From a checkpoint of a small transformer trained on Wikipedia.
Size: 16 layers, width 320, 5 heads of 64, MLP 1152 GELU, vocabulary 30365, 37.9M parameters.
Architecture: LayerNorm before each block, rotary positions, biases, untied embeddings, attention and MLP in parallel.
Training: 434M tokens, 6618 steps.
Each number is 200 + 20 x the weight over its row's rms, rounded and kept within 0 to 999. Layers, rows and columns count from 0. The size before them is the row's rms in percent of the matrix's.

# layer 3 MLP up, 1152x320, rms 0.162, rows 813-833, columns 240-319
110,156,196,209,251,180,168,215,180,193,194,195,184,211,188,217,255,193,238,222,198,232,217,211,213,202,187,169,220,204,210,210,205,203,168,208,222,186,222,171,219,207,214,196,227,205,155,200,187,157,196,213,228,202,207,196,166,181,192,188,217,181,175,221,239,218,177,183,204,242,224,226,213,193,171,215,211,213,203,208,198
108,224,198,212,195,217,197,225,191,202,198,190,209,165,168,208,225,164,191,199,192,207,226,202,158,187,221,211,196,225,162,176,205,209,163,216,213,173,191,216,220,202,221,197,199,175,212,217,171,178,179,214,240,197,218,186,194,198,198,209,166,203,214,184,216,162,201,190,206,175,197,201,192,190,210,203,212,216,238,190,222
103,196,171,174,200,173,242,184,165,197,193,133,222,191,209,194,202,185,215,200,192,173,196,221,213,207,224,215,172,150,169,235,206,215,219,206,216,182,195,160,197,146,213,209,196,195,209,198,222,196,238,208,211,194,203,205,212,250,226,216,180,194,240,234,206,202,243,177,200,177,189,223,238,168,207,179,208,197,192,202,173
089,175,225,181,259,197,228,200,200,207,207,194,196,169,190,198,204,184,162,186,208,156,188,215,210,196,206,204,190,223,174,207,164,192,201,190,202,196,228,234,199,203,229,194,218,202,191,197,201,206,153,163,185,192,198,205,209,215,205,182,203,217,224,179,167,192,184,199,253,197,211,201,195,204,198,214,163,171,159,176,226
090,194,217,168,197,217,197,220,206,187,199,157,201,182,231,192,221,197,206,191,171,189,218,176,196,209,199,196,200,189,169,197,173,185,211,179,190,216,219,176,185,178,179,233,199,194,190,209,203,219,211,205,249,172,226,200,205,163,198,196,181,205,191,178,223,222,201,214,249,229,191,191,198,202,199,215,192,223,196,232,229
101,163,220,178,213,238,186,203,181,199,144,191,216,192,195,194,208,240,183,196,200,177,167,196,217,231,189,197,173,213,202,192,190,170,191,210,197,200,198,187,189,223,221,207,206,185,182,214,153,218,202,226,226,212,210,239,251,202,197,171,176,203,188,184,196,209,269,175,180,193,190,196,201,191,215,185,199,199,168,196,172
091,193,201,195,209,166,202,180,219,174,228,167,218,208,191,206,205,199,226,201,209,222,174,200,186,235,246,186,211,182,198,204,215,194,230,205,234,199,184,200,217,184,188,200,180,203,185,199,229,211,211,173,210,200,205,175,186,195,141,155,195,204,231,185,213,197,247,193,212,181,223,179,181,224,236,240,198,223,219,176,223
111,200,169,171,209,219,210,176,192,172,228,177,195,203,178,216,177,169,182,165,170,215,225,214,238,206,215,201,212,179,206,195,222,226,206,188,206,205,202,231,200,216,221,221,209,188,209,215,207,217,196,213,221,185,205,166,203,205,170,227,182,197,228,195,217,230,189,169,166,207,156,182,186,186,224,215,196,191,178,201,199
104,162,211,206,175,212,202,204,197,189,195,213,174,199,211,153,183,221,174,188,205,178,176,197,170,186,192,233,197,218,195,210,195,192,207,236,246,200,204,240,194,187,233,193,193,177,226,218,193,216,180,169,197,203,182,210,230,215,244,200,204,199,231,229,165,191,194,198,224,210,163,221,225,223,191,214,173,160,204,197,194
107,211,205,190,219,225,196,233,225,214,191,176,201,175,213,155,197,238,166,216,185,191,192,197,212,221,233,177,194,197,203,221,197,199,188,176,174,197,171,182,195,167,210,190,237,221,173,212,186,186,191,197,185,177,208,213,213,174,188,244,194,198,195,211,212,166,205,222,214,207,208,229,190,190,235,159,200,179,177,173,204
097,204,175,231,210,196,230,228,209,226,196,223,199,201,217,202,176,206,217,187,195,178,199,225,199,176,192,202,202,182,196,196,190,182,174,190,196,220,205,225,202,218,223,204,232,184,202,219,262,184,215,201,173,191,188,185,203,189,205,211,195,211,210,193,208,179,225,224,204,181,206,211,189,216,211,210,192,209,180,171,183
090,203,189,198,167,196,255,191,194,186,183,137,217,212,194,193,166,209,202,182,180,205,168,221,205,215,222,228,238,206,170,224,190,204,198,225,202,239,225,179,219,187,180,204,181,216,203,219,198,191,198,221,220,217,226,189,183,211,175,194,214,168,209,197,209,180,229,220,148,201,187,234,223,210,175,207,242,223,209,222,218
101,187,210,190,159,178,184,193,217,209,211,165,225,193,182,202,186,187,182,241,194,193,188,195,177,205,184,203,202,195,156,215,178,221,215,210,198,243,177,166,214,167,240,217,231,154,192,156,194,233,213,190,189,163,211,232,205,226,205,185,216,211,200,193,192,207,243,208,221,167,210,201,182,193,227,190,198,222,192,207,234
110,173,183,234,228,190,209,192,180,167,209,190,189,178,205,198,212,215,191,205,213,161,215,231,209,191,183,218,207,189,179,231,234,194,232,166,193,201,203,175,183,184,217,187,211,209,223,207,193,214,204,201,201,198,181,195,204,224,223,225,202,218,218,220,196,180,213,207,210,211,205,201,189,210,220,256,234,182,187,227,229
096,197,198,196,215,225,176,218,237,211,196,211,186,199,171,186,214,204,223,221,149,196,215,184,171,240,192,246,214,211,212,183,163,247,218,223,225,195,172,179,172,189,207,171,260,182,192,175,215,207,219,200,191,196,216,225,210,204,218,203,188,192,201,207,188,179,231,162,220,227,220,185,225,186,233,186,177,193,193,189,207
108,183,196,187,215,169,184,248,190,199,216,211,194,166,186,184,144,171,209,176,210,239,177,182,211,188,221,221,274,230,203,213,199,210,176,222,225,209,192,173,168,211,177,155,202,200,218,195,190,213,203,181,171,189,235,172,163,206,206,189,214,181,146,198,225,198,188,203,209,213,209,200,189,204,213,217,192,173,210,208,172
112,203,198,195,175,191,169,221,217,254,213,208,190,224,207,170,216,194,182,239,209,209,208,190,235,200,211,182,186,215,197,201,203,198,158,205,156,211,160,204,205,212,210,165,170,189,190,165,228,167,187,156,198,236,229,208,214,200,172,205,200,183,200,177,192,218,204,206,191,211,199,205,169,206,203,203,194,193,201,159,213
093,214,154,217,206,221,185,193,208,215,236,181,201,182,171,185,204,213,202,202,233,207,216,184,209,216,174,227,203,187,219,199,185,174,199,219,206,184,185,212,202,202,252,219,169,150,157,215,213,174,199,220,168,212,187,235,203,226,213,215,185,188,211,195,208,190,209,226,208,183,223,204,243,195,189,221,192,207,238,229,159
096,205,182,198,220,216,197,189,162,219,187,153,190,208,203,181,204,190,192,221,172,213,201,199,217,187,196,241,192,199,213,191,205,211,212,174,201,203,162,178,188,195,189,186,204,171,208,216,234,197,225,200,223,132,192,200,160,201,195,196,228,175,166,193,229,220,221,215,192,171,225,208,204,176,164,192,224,241,200,190,224
098,229,200,205,216,243,171,186,206,208,202,209,166,199,184,189,217,236,191,218,162,192,187,214,199,259,212,216,229,191,201,189,170,200,177,184,237,185,189,193,217,180,184,235,225,215,195,200,239,215,242,190,241,199,197,204,209,229,226,215,198,196,199,238,224,210,221,248,197,200,199,196,210,174,205,203,187,228,182,229,226
103,227,196,224,203,186,185,203,233,223,199,204,178,184,177,170,230,189,217,235,228,153,205,186,217,239,215,216,175,176,224,197,199,185,217,202,179,192,216,228,190,202,226,220,190,179,172,230,240,172,232,188,175,219,189,197,260,207,195,181,197,224,195,197,196,249,230,185,201,165,235,224,187,235,194,194,213,183,202,193,203
# layer 3 MLP down (transposed), 1152x320, rms 0.0832, rows 813-832, columns 240-319
104,228,190,187,173,204,228,196,211,207,209,210,202,205,209,186,179,195,188,175,217,182,181,219,193,203,218,223,195,198,177,219,181,207,206,186,163,219,205,217,193,174,180,196,193,176,218,191,208,226,211,197,169,198,200,202,231,176,238,198,187,206,233,177,175,161,242,212,216,182,201,200,218,194,233,184,197,197,196,181,192
108,206,158,225,175,221,245,223,208,216,216,184,196,215,150,167,251,212,188,200,222,205,212,195,178,212,211,164,201,183,165,186,207,163,162,236,183,177,235,199,187,211,211,231,173,186,205,192,184,215,190,198,169,180,215,166,222,198,197,182,222,214,184,190,244,173,207,195,198,188,191,188,171,177,204,200,192,210,181,227,191
102,198,237,225,199,218,173,222,221,212,197,245,175,193,199,205,202,216,189,226,222,245,204,169,178,191,173,174,255,232,204,174,182,198,181,163,163,227,196,247,207,237,158,199,206,199,205,215,179,211,153,188,202,193,184,195,209,166,187,176,206,226,177,187,179,199,163,216,226,221,206,157,190,219,215,229,198,195,195,205,230
085,186,211,216,202,172,158,193,207,203,201,172,204,215,191,250,196,164,171,205,241,178,185,196,179,213,194,191,202,166,206,207,216,203,160,175,175,191,201,224,202,204,194,195,224,208,236,178,199,208,215,214,187,187,202,233,225,188,205,211,221,217,164,224,196,188,184,194,169,198,217,171,171,209,197,246,202,193,182,211,210
095,208,189,216,215,166,217,202,194,218,202,220,186,209,193,197,189,183,182,210,204,206,179,225,212,218,194,195,210,218,242,204,221,212,198,231,214,181,201,216,204,211,211,161,220,182,206,204,191,201,171,199,161,225,184,192,211,223,210,214,201,193,184,211,185,171,207,191,153,186,216,190,214,184,208,195,213,200,182,178,165
095,225,155,203,184,200,215,172,180,187,215,193,179,226,181,217,203,231,249,208,222,194,220,190,185,167,194,181,233,210,209,215,224,211,214,176,165,221,190,211,196,173,155,182,197,213,172,202,207,188,220,167,186,204,196,212,193,177,178,226,207,161,193,242,215,209,212,177,221,233,205,202,236,203,194,209,193,196,187,207,204
089,215,192,199,190,215,213,207,197,224,183,217,214,191,211,183,202,215,220,237,200,203,235,176,227,182,162,175,212,225,230,205,188,179,195,189,212,188,207,187,194,243,215,199,191,229,214,195,168,178,188,208,220,193,197,241,195,204,220,223,198,204,180,209,148,219,192,216,178,203,188,179,234,161,198,169,209,191,191,226,201
104,205,216,212,202,200,211,204,207,210,191,225,180,202,225,182,225,241,204,249,220,179,167,191,179,182,209,192,194,213,207,189,185,173,173,221,187,188,196,174,213,186,177,164,200,226,190,196,190,194,211,191,175,225,170,232,199,187,221,178,201,207,172,203,197,171,210,228,227,192,230,219,203,191,188,200,206,197,216,202,207
110,160,200,219,219,176,175,201,207,200,208,225,222,164,232,206,217,210,223,186,210,196,204,187,225,216,196,217,216,215,202,213,181,218,165,181,217,178,203,190,193,196,186,190,201,208,161,259,233,201,183,188,203,192,223,185,212,225,190,220,217,200,192,153,192,180,211,194,195,208,188,241,232,194,213,239,178,197,193,176,156
112,237,185,182,166,187,215,191,196,184,214,203,184,206,228,206,193,177,180,204,171,213,185,206,192,199,179,214,207,149,206,213,202,168,180,218,221,156,199,179,213,191,182,196,210,234,208,192,149,210,197,234,215,227,174,189,152,174,195,162,207,241,216,219,194,192,185,191,179,204,199,205,192,249,194,217,203,196,195,232,178
096,227,176,213,187,255,204,160,209,211,200,199,225,188,206,221,234,195,196,222,236,217,192,175,230,199,228,171,196,209,196,208,216,211,233,167,165,169,230,192,213,185,200,208,243,160,219,206,194,204,191,210,226,196,179,181,202,218,200,201,162,185,180,226,188,227,210,203,183,192,232,178,199,202,202,218,202,200,209,194,179
091,212,194,183,195,210,185,216,219,198,202,225,191,223,196,190,242,210,215,189,192,189,220,229,196,193,176,228,194,213,190,177,188,209,209,163,217,168,206,171,196,204,204,182,231,175,193,248,197,170,196,182,231,127,179,186,178,202,202,200,234,225,178,225,213,191,188,150,204,195,165,199,246,174,169,192,212,192,188,220,149
095,230,177,258,257,223,201,201,153,205,190,208,209,209,203,206,163,210,232,215,225,183,212,203,213,204,201,175,204,179,239,202,228,228,187,192,241,215,217,229,200,211,188,180,206,227,184,199,193,173,192,193,183,228,186,212,184,200,201,213,208,179,198,201,193,214,175,188,217,171,207,217,195,187,193,200,193,181,211,192,203
102,218,217,163,176,205,180,201,209,225,216,209,199,242,196,215,189,204,217,197,193,219,184,175,172,201,203,191,203,218,209,187,179,206,143,249,198,197,191,215,217,204,167,233,221,188,162,207,215,196,194,180,211,188,209,201,208,189,188,196,217,194,192,192,214,231,199,177,192,191,190,199,208,181,183,161,160,208,225,191,166
098,202,197,203,217,156,203,182,182,212,225,210,199,182,172,192,190,197,213,151,237,200,204,200,249,188,190,186,205,232,204,218,213,174,181,181,198,204,229,214,206,218,197,211,181,239,197,238,198,209,192,209,199,171,197,192,184,213,200,211,210,229,188,211,211,178,168,219,195,186,200,208,211,205,200,198,196,208,190,214,196
101,219,187,215,173,194,218,221,183,198,184,182,164,216,187,227,215,179,200,223,218,164,225,225,206,210,177,216,155,207,191,166,187,184,198,185,194,200,212,212,218,187,223,222,173,228,207,199,193,188,239,221,197,213,196,210,228,194,196,242,188,222,223,219,177,200,184,215,169,180,174,209,198,220,201,176,223,198,213,215,231
113,220,220,226,215,210,218,189,236,193,212,189,210,176,182,210,229,227,249,215,210,158,218,216,192,229,154,205,172,205,241,231,202,201,208,218,227,208,210,197,155,219,159,196,193,226,226,234,152,177,201,188,215,197,183,234,199,203,196,205,180,157,230,195,163,223,239,190,228,205,183,167,201,214,185,223,228,189,218,184,198
099,213,178,181,208,200,186,207,245,190,203,205,202,175,159,177,172,219,182,211,218,176,202,190,215,156,167,177,189,233,179,200,202,226,226,167,190,198,174,174,192,205,208,204,170,210,211,189,212,209,215,190,204,213,239,218,171,191,197,200,214,226,188,173,209,195,214,217,222,203,216,202,185,192,195,219,201,198,193,214,181
090,192,204,200,204,191,229,206,223,184,209,240,224,206,208,213,222,206,216,187,236,187,189,220,184,204,192,158,212,211,162,218,194,200,184,236,187,194,208,223,205,208,203,198,189,217,195,195,154,203,164,191,160,267,207,203,235,198,188,201,178,213,224,203,185,196,187,178,210,231,191,199,195,188,224,212,179,175,218,227,176
101,189,195,201,175,164,223,220,208,185,212,216,222,212,202,216,205,167,223,203,213,194,222,184,204,167,189,204,171,214,194,218,208,219,229,225,188,241,227,197,179,209,216,164,174,182,206,207,168,170,158,202,177,198,207,193,192,188,185,177,207,202,204,175,197,189,168,154,187,189,195,195,196,196,191,201,212,161,239,174,169